Weights of a small transformer language model.
Size: 16 layers, 9 heads of 64, MLP 2304 GELU, 73.2M parameters.
Training: a variant of Muon for these matrices, 981M tokens, 14975 steps.
Each number is 500 + 40 x the weight over its row's rms, rounded and kept within 0 to 999. Layers, rows and columns count from 0. Numbers have three digits each. The size before them is the row's rms in percent of the matrix's.

# layer 6 MLP up, 2304x576, rms 0.0357, rows 533-569, columns 192-383
090:511585439511490506568484499500537521473522526510487519556538481481495450480529518421468480540444534469539575416463504458490473562454441477509518516510496535463494444530497457556566523498447471578562497429486465527575523552505481436491608500466506473510557539463523488474491506511434513492501500615464458446482531554515510518513447428546451424498515437535531531489542531533480497466458515552537502523578520450480549472555503574448498511585522491539474497529521502496506474493487517514478492562545471522493480552449555529497581526547511430481579613453485475529471485439452573483
096:517469523492500525577514521492520526477473492512529492473572459541506438490540524522478482453493569580481560537431573460470452567435532501490574529504547499489475423515540545453583484463516530557446557533463543494524449517567524529469433544516469465513467585525527461376465436520469516538535564521538511604543489497496549559504520465504443427529503452487550465473467474485502466506553557499542458441518551554449545550502528524497459522454459444490535494528505518567485570534478571436509507546470506486433464514465487485550486458491501499487570504496515464518469517460502456575
117:506493504478521502504482457553561428553528526523549497480529554576516466478436463490513552485526476494444466486410518467512484512530577486555423441497444457539491483583430444463498533490458421503556473527538443468447552545438464573505573455534425569521550511575511479457555484556553483559491514455468515461439511555514538541551443429532422485531501494525421501431528475465519475523526443488485489470508522507462520506558479601512478432539512462482454425488494507490475462491531423499468469499447467407479471494541490421534499525503529516476515417387463479493524513484564485473
101:496541510593539481517516475505510441537553554415480534525520525525521506424532498522434541570450540416545442530466502444524490500526495513458571487491492503423481482580532476526497530515527515530470511518406507510426485430477506462509446496531472502494520468563450522538511504571448560580468431431524547490474485554444496509467404495552484584516432541440475564424566454381545493521470514488488486483499539468508471457472509454544502520502483527567481470519478514453498534512563449476499490523574486474569567513569489425476428468477540482541420472490532548538460446473442491414
111:555570525495489503505453507476527484483484519551485524546472484434510481526484543492503441548552544383483506475497496544441530466554525522453499537428471515534534470484441509482542486535522523449526506475444548553612429553466477478464504483476519552517584624472499487442496567473497536584489558523493465466487513455479491516550518454554488461577561528553531475547568510504467491537513480518512487483506525457567431361466524479497513521490522533503458429489490530505499488470493549478492444544500486412446431513475505479456558509493459519446466546467486593428514458538567538455
112:561460498462503497455559504458473512536535521553473454429495512548553498474554539518438485518571429523500414422439506535538483566464487465490516441487524499472506509505516404537486536486489465518513478542443575457467476542517500524560499496511466419500494487537503542449469475441473542523491591535456514439494477471586599474489559472560465552487522446548481500474557470515530498504477450439469482571497428460456528481474482516536431496510416498456510487471514553402466582524498505571555550446492415493468514531525474571486434492544494448600493484541501511629489541495412498541
090:513518516514496476476533494480563517521484529504549473433467518534487567454494557505527487527521501492487467496451529455533528440567509532471531449528464536451447497568505472404480523541465525454467481506487504479435506549520521495468424553562480468508494552507528459549528501581481481547504531549432470512506504524479588530499539528433513471543441415518536463499485493557537505469440519509503470469418463534518523609461516474497512485491510493524426492363528459488543548535469446502473490570548487492440582555558533510496482533517527434437453504564527470533493542510583476483
097:566513591563514553468503535560500472522500488538485483477507534537538491541507592497494516438474459466486521521506483461502502493447475484555541518496509537490524542516437508521435508487533497407554476529555487550491525466463501492541519530546515575546546504524496522497498476528468491528585484456504447560483441498503461464414568557516533471564488459469461520578529545570485493524454567524469540473505490481498542501433508502545542450576480517463550455564471533574553513476504489494493492472500509521470599499465477505493523468516613497467474469541439536419519449509505437440
089:449533446589491491489492521455449534475514516513479488579465590492489514530490570517498501499415494481456497536503498522585384413539489586473518482531528538503501448480501425564518414524437490439608517538487486408488494478463554532509541477528549517512519453552488511552510562463532541521492543516535445566558482519452515427492478480515524486585596566500484486404494471560515444433539580462407537480536519476502461479473507563467516478509491528528546484452441528535526549483514472496431423455479509516521567528486466512495466469471501493474520484561593532502528504508501558529
097:502495471480431459500542552528505468503487516454499559418441541557545545445511469515533557526465509459486499457565493477463466457526539504450456438528595554475479498552538584472543522517521504485450458519491561530506532494512478494428559481436583502435496475583440492520523503538475469516582570518522491526507578436441474510456542450445459555459468462463390459437498526478459417563505464513498526502458496544516539462517528517497445510460471419528463477518474543546562506493515497451533533447412490521495489567573477480468468462545498439495541399449483501514517437503412420437
088:516465509421476445478435448470499509447458562472477494478554453476438467524496432461489521547548527457488454505498518475543437512469458452442509474490538463502487526502446513551464463497528487514453535457539436488458461421587482503484467472514477494500473430490500581465545542498467495514516450501561559548504573545468493520507569473435449473522539567451530545420444470523579536491557495522557497546505559561528472445422461486539517509472447519515426496445461411444493456510488557529516481437466485522562506483543489536494413492457450569471432530432466429480487539493463541574
103:529574490456554543536579445422511469497483492527473545548485495540454450522486498515537529458471487509519448459498508437519524510507477488540542447497469493486457556536469529420546555493514560500504523506490449496413461426531496530531422470484502468463498515460512547523527530500544449504498514520514550533544467475493537503524472519441513529504479471488469431492437488443531556501458464538492445453463520506546559514569517438447514526566520587489502546462554435502554469468436466522600549528468431453547485430440513564451541446536541499590508433451477511486441490490496450459
087:502423435571579537559475556576542468538510542536488451475516532496540527503538555544516507536488469548496510502527455517442488465546480566461567560409459500412528492544483437506467463484522509463550505504528464494492559438494488495568513482475465510540575532498439468496500516488461453555524542532552604560475488488498479443504508542546488472491557490463432498473547584550574516495445485476566454535458595544488574519456486444507515481559471491518509503485464474503460486412472506473474454468475538518490497436522424555468526532498545441498515579531467412546546431423478479463
101:535490495565515458493473502481490482504529540521507476389435501547472530501519514511427448495424530523498533417494527534541501507543535558494543555500557489480490508482478483507539515474388472584461539541448480569544445406459497527480517530477539508538525487475494475516536469478471521497523522468493462537584421464537509455529496463491579438561482500485548533472504558536506471531511461485552456438550475473467505547462440546533568430397532515540542517597478498477579490496531456493541545459469543550490541509564477493523536570482509469539482545559467500537487515556484539523
088:568415517493469486556520509468535466539549538509445495424484508485500520474492502531493538574512499462450509503503502486497431462484555561539509501516499487492538515489481475507518546501499523517520451488464462464447534491475502468474474433497544538510453487497482495541535547517409472528524570458520523517527527499534573462535511476511485514494531468408449436483448533474500491575503471488502500458543446561484531463471474530539503464480483491454517516495408435497503494452508483499461489504563498532468515503445473424511489500482497570449493534465494519491486490507517534516
096:510525436560514496502459513472442456479539467524437444543523486543503479470515517469536522472532538502536484493479537499480432463518542522485541532475461572476478457471530516566479589526511499559477480473575524452445527489479496500503553555457539468461489547532473523528537504602463488534506442488527444477548483496538520464533470458481480570470490491566537493525464465493535531485523520539500475507535512502460537596442520530538544558493545515413461492467506544464501453434473521497464536552420463517547450413528470531458416498445501442467497496534551552540560590451452502410
098:529535463573537529453573497485542487540502460536528498496541529497468500508520566538419481514493553471524497554455500463523463548528576447550420524550522466510561435538447485492476509516489471513503478466496513479481506525568434485518600478472536515503501523521472501505518471425557568530546494540530556581493551485438443441545558494483514562453441485467523445476505464564482539542460518546433482453462497479563504526531511521486521460422457429543492491480480537447482505498541462515556603555487494560512538479541501492530444466533520485495490509491552475549495464400593439509
101:533553524518489493455480543532524544529441480485507484523504462522515530457545519499515545499489458453519495557465517474449538518499477596464565442484441535438530436459483510540468482485516511501421511477547549477550424489534535448484428484461499464561461543458536472572511472547488559418457489505463520482533551567519420452392569437488446478548530516437477488514505474465508483503523489416489543440467521507520478565498509550522516457496481473501464490492516470424511529451415513485493455494458510506521415496513504505482509474511502504503476504600560381435544463468516558494
092:501440474448536489472544522396487460507482507485476582471513477531491499445490487531553483418524475489491496505500522504450409438509453484460519528494585592490580550439470514522430578511467475452532537525501487504502488444533444600476457530529489438501489494500467570539525590518512541488515468497436407530546449451496503483482471431534469425453508509480486493563534530572503496437522508544497441498514460512483495487480487515478396529535586439526533519485466486491486524502530472561521579513482533513505480488514462559518505546545512540537542445392525509542472504498442397513
102:445495533477467495438532535494498526467482504509510495496494504550525504471545487505496552510455466529475488496552539508467589491517502538558445526525516455487555548456536455502499502527481565491499527522548504525466428469424521502542562568521572501452572481516520492569519531457447607503565495483479508456515507448506455557515488518477477489451472451566444416524470462531411497536535536474497504463508527511490498495494466463520533473459475477505488464523526481477511507530529476435485439514532441452503493534456495476490508529480499503535421472517522522527550551559522454494
102:459433478431473487486501494499484459416477557545488499527496499540492511489534469554554530502542558534525530530439558504507484510520488498529470488547530523595491531540530440477514452515500529502490459458453501529509405495462537501460552512518490539489501536542463496470491486431618519472565501510545500476467565526443498475481538520523525454487488397491511505504439471496534541496442487488494401517501490495521511536580502465480404439436513485430591530453470482570495556489556495515512475502505561517465498494464476476536505509503445446504502508540460558518454486468472446463
110:500486480376474454442467547523446482468474504516514529567462505491485506542489453440466430472498503467510482518456554517504516573497517497519509479522545507465553554528530471510449437475436485526472519442503530516530482581462507463493580522543488453511519514465565494489520451403432487499511514487555463527445553431538553512517541449525547504572509536520560480528479460572527568446512510465456527495490469580389522486559529502475445468450528454522458475455494576510470497538490498463501508512456530478527548540431563376519554503469546464511454529467497478516470526487449496501
096:470487566455515495523452554490492472484500466528541494439487521491510524519443489608526535529566502504484513445491493540555497559456441501512411574490456501527456526444529587561533506551437485460476545560507487522443467496528542421482496461520510442550464460486487542434514535566450495507490517436528548498554536510526556444561497566538472463570522496407533493498535575504502510449531472482555540413483464492514548441516552443504499422474513466476556514550510488544531489468584504477474499430494504492503556519539509447507464478576452472541536493557503592495480519448482477540
100:578569513526554488457547426563532496537488437516530472425586446468561560550506561482509495483493483553551583444501588517494537518505533520646538480453479496484519451516488469472471464485464564514483431427545510469475485381492507510450463578475520459477518494511465462525535463455491439487590488520459532469564517496531543546498521464519498525535526549603480414522452543573481441509500470473536509442531411520508441468546471555480475521526516561523481447478538483549578539538475481464461472425512496524463484489467486478443523480452549441503533523467429543495473505476518518461
111:455492496519495534502481479472459546497489525516474484468525469412515472451430506404516502537515523449499460512507521493511521430469435488527434502519506608553518511482496494436524506555536484494492527519473464515477494493491512446516503491528430485498506487466455544443466505519507570494526518520447473487491499515464533497533530550431546489504453526568564481445541444471502466553493580481503520538482521540487441499534508467488488575553515452498507485450442497449432443510458537544524529522550463453437544548490483464446427525532527473530527558502521491493434477484510421451
100:578477484459569460451402447568507585464555434502441522525448473542473503515525423479460490466465483533541441536516469530450514440482508546468484501508434456489533516493531492452499465504487543546540572466527519513432500530494451486441501477532469497459458434427484551536541486610503547488458530518506471477498417493563511541544474501516496432440537583489545541486498476489470450487495491521508467505539555470447513504523506586513550497504504508471565460460479520558487472519527503496512455538540484527540493520497525425504525497540468498523548487498476500525481466490467476497
113:493470420500514517469512463482486495474478558539575507483489526491521588450547502480489494544512457544434500444446472504566461461483461535468502556502481500464501469458540545459514509474465486564502528449544626443474427583497505516467460483476516496422530538478460496545506490542463461446473410569484486523490487582507484471522531474498491510528569465523505500564563488519514462475514502484420582496416521477467588475497551535479533570460558491556519512495438557586547522502580511489530500496445495450519493506497508527485499482417512442502509475514546440429500586478436537519
110:581461562490537476427475523484544444527531469491533469502505467407513558490575453539484434480514470492451489507487521526506438550434467487447439540517472506574556504523538461476471550491528507554604472434493494511481480440531477505489499528461456532465486472536453533519489515525553547499579481512452572480470399524544441549513489528505550527488528489443490510500476488532510480484531501514525509512462538532441533561496435490475519452520518427438510456529389483514472474466532496511476525534499499495542468535494496446460513473498472525547515492497522470506471449488455513488
103:558476530489555489501445483541546480511520466472478449474557443524558470530581424511461434519541477530460556515553496525496544500458439457497398494495506447517476450433506563484545539503483533536433466517481537470483445533480439504457461583537472517405524585481438557537495441479474465511480491482475551517531531555527493527504515517546486563506487496608530486525559488486438543491450431582487513487520486489487539491542593478478538457447457485504405559496506488543502534530425478396523501507560513579566564519460528483496535520407565542492507517527463497491587556519503516451
097:478539472501493554442478401479504475568553503505531523518450486470551537412455535473518513459429499552508513450466521543526507460546516428531553476508445531515542516517509440506500477472400506498534588466537528512462490512464516516441444461519536523569474493507510377547519520535491481451492500501432511501489446527480487551459511566485465473500469510585538436439463488504498483559504469470511458555510436493487481524503490509551570505522511547489549494584459458548470565466535544477454470530532535496524480506495481519497455462507462450520505520502459460466548619495526496483
104:551553488503453501467491602462450429522498419542439551526531534464503503632483530520466521522565441588526487431463505463441439559561499534504502502554456488514490503500570490551485494507496487545542523501566547522531453597564565491517464482534430510488483542477462517460496414528448449463567521456480434499504530485541492480456521481549527520520565499496601474448562536476439520468441576509484524506468459524445522489466495523497481512405535487477544511519491539490400447504559492466494433528484548504506517473459429549510535518483453452535478458478496444515512510436499535523
107:512523445527455490522547506474500501543495481511602511483507484504505506440484495481554559516438483479459549378426486525540551460522487478466513493423420506450470593458449543558466529552541435539439478554503543416520454494540447473496497439543571564467499488552543484512491468498510466552581531565456518483487503480583505508506584506427520512493483550456546518516420486526461463497508491453490418559515487455526467602575418524483507456483442466466485484583532515502534517423535492451506525441600565503519553553555500432485466540515484487491475471481444503523504519499512416509
097:487468464501510545516512404462539487482483478525491488486480495482524532470541488476515578561512466448440429496533504526548554515500541543501538484557549522547487534478496409502523572441491466516509507469501524560529478480476546544556474507482453529474489473533555491503486520527454509463492449537493471495543511509467565421520583533441479535487441481567392456544485501538550481494476475593536505562515471455551501479485451524506438551478499441574444476539502537568477426510430401495522540503564517475476393508500521503523500397468489479469549484506496525496516529451454521453
094:524471463469439509504483495472564542473459483494516486463490550549551467471614518516478548576550502455475509577505480481547453560470498462562488503450510482532521456437496450502517472449544496542541485490485529429479475455555516500522445488494524472562500500482535449456465539487518424458531589558556604526446445458533475479511433393607544496471465550505524503529535502509509537440509590458508491541425529504571477509573545460446587478521556415449533428530534506520536500510557493537532523499504542499479540539487531420472536444488490527510545472466492507506425528478581477481
164:529468504444513502591508544558494429472525520518473560528499497519447454458511494483548506535463493574499433446504503552439530478518480496495473515492457431494513485550590521555517507561544516419437456497439525444532453500502453476440573559490446496507613463460430459515472526465533500527545563524523509455490463431468535460519443495539442499548479500464477508541551460531564496461482513463515412493565497522543470557507490520560435580418563443499469467508535511555444469593489471527552539481418449522516541499545469535475533456467523513505521539436543433549527528471461515524
103:535494519555514526513494575534509492499573447480555491515515492516532475471499543466512507552434503535475448471483557529490538527496542469455518498539471563525566494414510493478519451472440525525505389411507433523528487451598478483511482461519493446448418581455437537568479514459544433485533425518481436465519514542442484486514436477532523481537493467496513490501495494412439459514448578412463516504511480549558505485444484474465483504559492474538516485483488494478486427533461486521502542456519461543540484423502532564471487440485447455473495506499577481482525502526501546612
108:546540499496516514416507546445591462505545388487473477476443490475424465567493470536475498470518470554511437537491533511498422455552461492517438465506474426531538456435506487482504526531455533481501500487540475509508512451437502480472491562503505561505494513402520490504513541480511482510483555569477531551522536475562540475536498473520472562498481508449605378500501522450549530466493495495499478460497522521522460448463562472445451468533418540503520474463573591434560465533495428506500447509510456542478443467440510536484529468585420504430471556444459566451444540456554512450
# layer 6 MLP down (transposed), 2304x576, rms 0.0357, rows 533-568, columns 192-383
087:429519507475424522446477514468502449529509516457524535466586509522485517572592462475529517556507468510439447498453472480406447426403418484545474566564504503598513436508475504501473524459446501472432466426615461533442511417503459509546501511488549440456532477547501574476525461539506493503492448463489468499490504505487519477485467498487476522477438511473456434487498424495524475504481526380386512493499568486516481523502514413575507526521502541539518511449527512527543523552513511472516532496503550499470510533417541500520428496410467490516507481496445485508533494565524533505
098:495523462478440576548509524501514504485512481596533519485496445509478501572517441565574533458500537506503517504488578505536515497495523525467497414506455473532506501445522510498464495558486499568469509544522496510455494541503432514451515498441480494568486515560507481517518496481497541480456504453432536505466496519472423520472534571464474521447480523475440488464503487509532562534588497514417457482561403488519536474473447503496495527523483484520467522438585490455497471589574473496521543492602475502484462535614486535438485486544530518547561554465532525492506558513470516489
115:449486496561502517552503503482438528431479519518470506543538423459483532515494485508467476481507514517549528570542453518493457535467478493494534575489536530440498504541521509508545503516554506533491589494529501546517449496518549499537376582512498488533483490503503518530479470471433455460479475453529506507542482476504504467450592576504517493540449537492574438608492501518496538443473470435515518547433498514519536452443576431487537555489491498505498554556448581456442519517455566462487486505528468570507484527495509507434508457518478428530513430567528505503484517555456550532
098:561431484460499545474526428548513506463460477518480393521509509518474476501491535426495579558497449478460480510521535443484428458509481482533422515527551506538504552465487523480480528444506534480503547554555556576544471496470513525424470502446604480494497511556497434562442490538510503463500483528425470516514461585524523474461547484499520486512444454462485499535447543446478508512453504544545539448539460586526499529494497531458456463558488486541514509560530452559541531533471581512521532500464504485451526554476499503513521457552490459535488523489426470416516492481395451526
112:530497551548511453508474440521466411547478511507461562391518464523448501498529571490520534542545498499498513517435495471512443486491527541524476464440461440484589495491517472555502560498528465501471509428503545539579516511493502511523527567499540514512505468498486479502564536497471504544408476511474503531540497416480545540504541527485520518478531488530536549583515514500508468514501527521525420526444464533457417435421513528486500493474521479545492456522399527464521574468546498502472484498503577488517500475467506522466487522499455544436487509506522577467497449540579491537
111:521542518445524510528450478520471551449550431391490514480486482552458521486451512468426523463502521449554524567491504477475484460580497506541513435491495513478511450530447524416504464445538477522495580525440540543483507506490485576475546493496439517484551517532467477473567492505508476476498508508496506506515428435511427496526501577454477484552522546498476482469349493515534486597495455513532410501585509486529559528441449519538492514549501557536490466504470506592550481430448494465537481492560557481507472448488523498596528526469449455590554530419451578513580470516534514443
089:485483516516482519496462550507469528551511544328469438455510465469475467500525418484542474480504424491486456450518460503427494501491568454461460450578522536435548496495476502439518533510468442497511431533432482413497514506479546543487505468517543457488496504472519580475542475422507489497465531508504448569515488492505509499453498457545456489530472511527475426496412468491495491483413505438446483507479479515549461502473515496575513437538452541492473506439586506568468381507529536486494475511569493484445545440525432482429460472504469525437536515510562490474545553500562482524
096:529536521502459494543477511479518478450544551560527526471473493424493538495543524518514569462473542488545566488419487443494476460527574626404525518512463419498490508451519519443540461426513546539512463548506427519519521457482503443475468527452478473519487489522475493473525459557520570502582460503504408527453466537569530504594512479487542524495541520522529490469510425469548542496511440407458585502542563522553552505559492462490451499526496596535480502473470476532444473506459529498515522474526498548500504540450506510483539526495411446513469478498488464496508487515503474495
086:533556514467505530502514494586529480451493444472497499369417467463467535574486570565513509528480453527497514498511475481502494541461455428514510523517500500505531532514505563516502550496501476550512480419514517499498498516429454457516458467523483450500405508451500547462532446469555508464501517449537507507459489587568460522527420415486526542602491472498518548445491445467458578568478514608526465480541527510512461456475476523535570481450447513450460494535495565543445437522415550608468539504518479452523433477541548501505507553434512508540497504485525509440536528524520594457
100:519455532479489546507562496535514558543463568525498483437529525500480595536522544559474596496555592491554452483535468509501564512529546545456500406481504526417511510506458539533520511461548475453475562485540505524465545497551502548431484524521515499561563566543510487468443492486446517494516495516502571488512516506587463495465545483537528512486522557467489546571540468523604496424479422458495524473451530436386499467512513432496519517519446524491582454550593524476503551547557506477583559474481473472429489522557461447481448521501593463514531494470475506505516550479515493504
087:462483522523549503472504489520495480530525440480509494509535527498513508528496483487464520559470539483557478471523511530456514521504481512423493502481520441496549468498530541481540558504471449534549531501535499469525480510481511451491518537604528532470507511572566533541514487457506520528502487499527467483517502534511524497509553573484550544492553587499455514542457472540515527566558555508436524470436542464473528555496490545401501494521550512500504512451517561441466557519447475573472541501572446497489482509486463505469434487592591481560497495567474536462505493518504441521
106:502457538485497455542552504482498498458465580523480453474491424536535504530567465518526610485423506442514420494495441409463450466542538460503516529511529541530422562488466509450515436408481583524438524511410513450469482481534553525496546463561548474496529489488542492529500406488481553470565540540508435533588439516452495493520489494551498527461466534455473450485471489502594489511514513485467530417498583527510484486538461503482540588535521480538504477465435447483481490517464481460498567499519498536533446442497509517473542423463446517541477434509421484565508532513472539516
091:532482421544490490479548475486552559452511524457467553413448484496531507517478471436518461555493458533474525522457524520478514534554549539556569489557451543552503472525431547467494605474550482452548471462427528509444477464545443476487545469484411463550424588443534468508502494476539514449499485523474499474430497463504484461491472463479506558586464550506502452543457536484449472480445505459447418454533563424506468568537461448563455445537488504479525468454499550560534451486521510515510453471512477405502480591490531567492457489443449470548419518452517491465545480564510462435
096:467512546499508444596519504524499474534566461411516531512485501500501467488510450463484467540562487497472444530471566424523374436453530446550533522491501525590508480534484523492482517472444494537494467558593491474547529440462430477470440487499444486488453466529497453534525539469526481531461492497513434542474503468501549526456440470503550499540517412507595556479464491476579526515517535454546511501484516480593476523559508569446469474591530487408465496480488551538556521514433506493446428510529500570496528452432507488472522485539514546554484460467466554511501447507542407561
104:470487512442590500459510474455462480447483497478521434485482465471483529554510506472487601538554465495490525445514471527477514538515533517511499555549515408508539478504481470449555477453498563444476513571516550491522542535479469450498525525512513421462447472471483480482468540564513520476473481493485490575456505504479499521596459542507492514561522482483488515457532488458576460502482504438454481476469534519492557490510449541472547489491540550539470470558427500499474535420511486561469492529498470489496478487537563531538498536499520455490462468450527536516461549547489524471
094:464472471552543573434520470468483522452488471462456456519439416571477519432519568528528565507506472451467515422511476547554456543508544566463489541481523452518476537478541460442502484489506475456427469523546524473468518518494525483419528464517491529547539474513458448547516560459480436532535484550494464537552457499524533478508505541504530551416444561506481568504480555456501532488541551484557470499487483460526481509558497524479464547511431507566451481450471509460501552482555438524487485506513511453481486439489543513524510479487461513463484484427553551472545440506566505504
096:480500490473493542495537576544497541555584512538518530515482424542509518500503530421455492495491484502529508535490426482552484488500483529447557511512538468470446467510528441513527487492466519507481591567502508410448455499470566464416448495511482529507538539536527528553482497459558484532513541451533501494566454528470446490480431477555490493484565494534492557477484539546482523553519487512518522500501494458420512539468478505466467522549615469497481518447506563466515430524518516489534536540477511479502464475492467503498557505486469533483461471562529503477553451566423474586
102:508439438492545516466499452469483434474567467553471502523534455478496495466456512470570566519480527457550479497564491587518457545492560524482496461502498435504481558454612472438503512480447563468572489451489562526514550503442511564483544455550515536524479490479524469542541514573463514506413502503529422520537566526516490560554485497505524508513464464499556410548502535532472510525527490528540460497505457543473482536517509528444444490530552459528522439516492464460495466524497518536480442518536498557471468465551531574591475490538431487435518507456463543493499518487502406530
095:552496545541439523529545533439418526497457466497515562476444512502424485467562547457501515531552502486463447522522485506475361441518506582454478474521494534468581479370470471481491496539466440517454515500479499446527567506486541554523523539517517478458469511450446556481524566490476563530502454516534456513522538492540515472494432450495507455506497491481487490528527485518468419450484495472454475539450549524534476522427464473552514438490585448455462496467532418551544521494518474515608470481521505488544561511460414562542537524431516434511463535510473472537548477534485444510
102:505525462562392473525529505476564518455525524560480512506448512475448500476472520470511517516496491447499513524620471522490494510510609521451458446501449449453495556524532470485586546535534537478502441446483527551542611483407553518508463478511425438553548487482471481459552526402477565497478548458497445488502445499400502457463519579546461443482417498457482396489408480597502496427548440494500544476518549461483535570481521483568512518433534490504563553482503485471422501458522486527499448530566475502557467480479553529529449529537558490517426471503418474481579578530533509504
095:462511533446572500531456501497537572480548496468506451593523494468498475536486481538511484476484519499417545543483441490535461491451502487524491406536519453519480521482470468512532399471533506556542549452470496475498503539518526499523533485468457565557422439509559386519490526517512480493528472460478516503524455497471508510512520615574542458467501483503539479448461483466462520542539506535466503573459524476473461505462527528501548472463476482492493465500474534509509529539472438477588580494506475564562475516561523430524488500540507496484514497624533530430558520519469506483
114:530498540565506561534488465486571518510580512569457518492524467542487544461471548509439542503484505556481544507507397473477491417505527480479528440543487479509451455518429482407576553468430560487527505537530504585450492483493478527533454399501373496504520502481507490493515544568513530482497509485461467456531438577512496513463458450482525421490513460419487487488442506506465509551452423514542497501556503450570502436438531473566500515503492458439528496496481518515484541534492469578501426444521515487514444487454501538491400440469448521455517480524501555501500509497497433533
097:457480453501446524490559497475460524548521458465479424546422499514531481552473441460559466488553489546516520552471501447499515471482542482455496547467464461433543500534487541471506483521513492559516492494557545562523503488492464520496519502468499501536510507446481546542568484563477422490470491444542489469453418487491489514420524560445553488487447524482543468504510490521522530545448526501471481518491511473550503619552462535478433476538497579519486537502576432552522522522476455544524455552488495519510428595513465474575442478521492494495465474526502544528484489496535483504
101:484519555491495566520523500539534495490501511486458588520469524553466466449511500418492520475539514491435484518532467476542548535472452531543552487468512483437457552491517429487494543500514490461483462505577556547534458504443538451547482449543451579576478479512553499479479573506484492504492487523516460520517499550547486463441488472571490516523538530561431476493504505514509481452511466503494476430512616561522417512485594548515477467525586617486580550474450505458472503472518495501543538481508489450451496536493524439480457496532503498533488463429537528515546483484432501561
112:492467510523449514479434492489471545506464530502512458406529537438526511531455463481532512505499434534548547494528405492470497461509467507498495553433451552518531447447546551509438488433526503504509471543511429480503491553534504551564441461464446449488507443518523536479495454497491480488497466406490522483499497506436532483512526587475467487478452537526553424542408436434471496545484548465520517595509586501460515469545463504523515456535553480482489527469468536563519505499471543575544548489527541487466502577524468519464442531495506442455571541492490412516437541492548514523
099:498537501539470469518560536565523509449482476454467456486494531481536451480517503497466467464461537532514490460478538514540481538510494556520507497552526460485447534513460490497467491576492520527472526549500499419469500452461468513482497525464507481546554567547564502485442400438508497501560490518490481417565483538535459475455536541529481513547420474464435435513527456482469494424491488507535531474494498527506506482554578441505576539500443445590507525504518476456508489491475473419466458442518482492490525587577532524475502570507475568512527490476549453447475444506534495461
116:455575503455552484459518517498462447475539474460520491523501531543515449484435477493485529506524481488456538545500453476480507484461513444555518440495470497477528497486524538447596491508539526401507528541497560451526504525534540547448480565480485571464491489482499426513503527498477532486484554553562517488541498459466494397456498555480466430588501403468464541559461430534517489561422529446493525489453524570507500522518550546541488485493488489485471578487503568548573464454456574521401525481487592552502459543549504497551501470549566517439514488455459489526447456604490523483
121:559507488437563496504494465519441437486491462451539520530500538447485471476477507562465465532589483456432497527516483479506507512510503525512490476584531422542501491472491482485584497504465556528491502511449447480506589463549486548413427521547408540487477499493495528519509456570453496509444495477457553487488423449473459471525535457496512518369478460533532483536495562503504510480482503547513546467454584467412547513474500466598465469503498452511526578527454442461423570482488578500474553505449534474564463632592404454588516483525550490553450577509528563522550463485520531469
103:487568473545423463494515473538500599452524495480574513471496462501530491544537467473510550558483488421484462506525563508536493536462464513479488466480481508492545547516473470392540482501525444446463564436520494462456489505533482540494500442519492534445447542476525418489544459472525511554467530459475462458482572513490466505500515499502454464532532446497507535495465540517473524500482477520502504505504455453501552552459516469536482488434439511513512585472506497491565481559446496452437505458512489522470569527479525511482460501490475537468456540546424553472547547501515518487
097:569550545598443506532500518490483512425548493490461429472498549510517458593522465516469540496583491527538533534553449472526504523535527549516499533455456477532456531528493502534511529491505519516456515502464485511448527463439509545506508469492544485486530448511476597526506530433504496577452553536558481493490547472534568497487442456525561585482478571455524456548481481493451550484503558505474489448430529464495527489508533488494414521434466448531467525524442498471433505493468445528534500536490486508472536505499479501434539562514479436429559499434474511522475430493545502484
099:510511488525510520536424570433484492437422465535449502580504500473535479579509560526602472505519439544551428494517491529476466459520518503503481464526481553543473495574546493527468483445588441470490511547496450509492498495485499515507550461459483521535460515545552496469496494509481555524480461540490534512523529493512481468527478429465532513503500431454543469545492511467489482580503457577457481574511456530483555480450509476475481463417557454497472432443468527543505434430506474460480518483480531547487468470550500435438497532527445592488571455490442527543524488487571500485
106:445503541507494502485480520555487578510514498523551555400479498551563494443500489517432536497507505491530513557525485483527511527558541551467476482418446554461481482463456553545489552506544504521474553590471482479488527477464499608410499489447453485537611455548492538495597499489494389429508528431528494508573477561559481461500491528585496527574503486479489521515527504538474496557456528511528410461483559553539527475492458482497465546563501523452542426544431464520515435443524567513496490411514479513475474510517540439530518457480435457506569471478535465445529457450471485523
101:426485517511472522471514462501435576522456459471574542535476445508479501535497492505586472542462533538485491448549480515467541560529529495549450413441450498520468530516506490501498548483494490494452600472378448533476485436541505434517512449556492517491470513490463552512470459566511505511490519498546509471515454454556474477556488479445535477505550480496463459539532536487544493458482533473524481362501475497452458497530558503572523538464534487532485462545538441463456445509466512454551496443538488560504556513519544513474441521498515473502590511511437502492528475567542427401
098:515578490470461446469482465487472478447579476450527517447452531526486450464527460493525429462462489515438448417496507429528499539488509523511497553460501489525452588563524525523464433504509482434456486442468538508488523526537497516502533480545457533495534521463509494488497480470533534521523521513485476535581506564525455458494482586517508487587457526464443517489486430429519459478489529508482525474498494475494502560487524497503484515509532435437480466520511554437470540482507460522442476502481443553514577454477559484513506450531462522513527458549530540483459579583411450327
179:482425550521494448565546462519602460460494489458473560514487474496515528479432496476517486474429460622507505465508547490443507489532473509485535458506453507518484469516522466523530448458538535474447519449533542507460558505530468539472497593534461523488531449508450449472511519477478467515482483490452509504481515487476585489537567502521481504534489492552478557583524485513549491493517511441512523475520548515442459456557458518548495522522657498497520439577471541458492479563468567483500562463523523497530528521493436501557493545505521521479513444417473473549506515455467542428
099:551502435470534518467469557433567495492459489508486475523478477553463561539528472522482487429481522481461520541544515474514545544504488491488485489604529465505503585519406446458488514518449483518516509576518486548476483478488496499491470517530446560547531443519567508532543451513507428454481521514534550494469521473550454533483452498511510493537548422554513404510495473523489491454518400561498518458561473513458456481461526485553516508525442504575458587534516519403459555474465583420453485485508548542530543501512487532498471477546597494570531525484439459551505567487470447454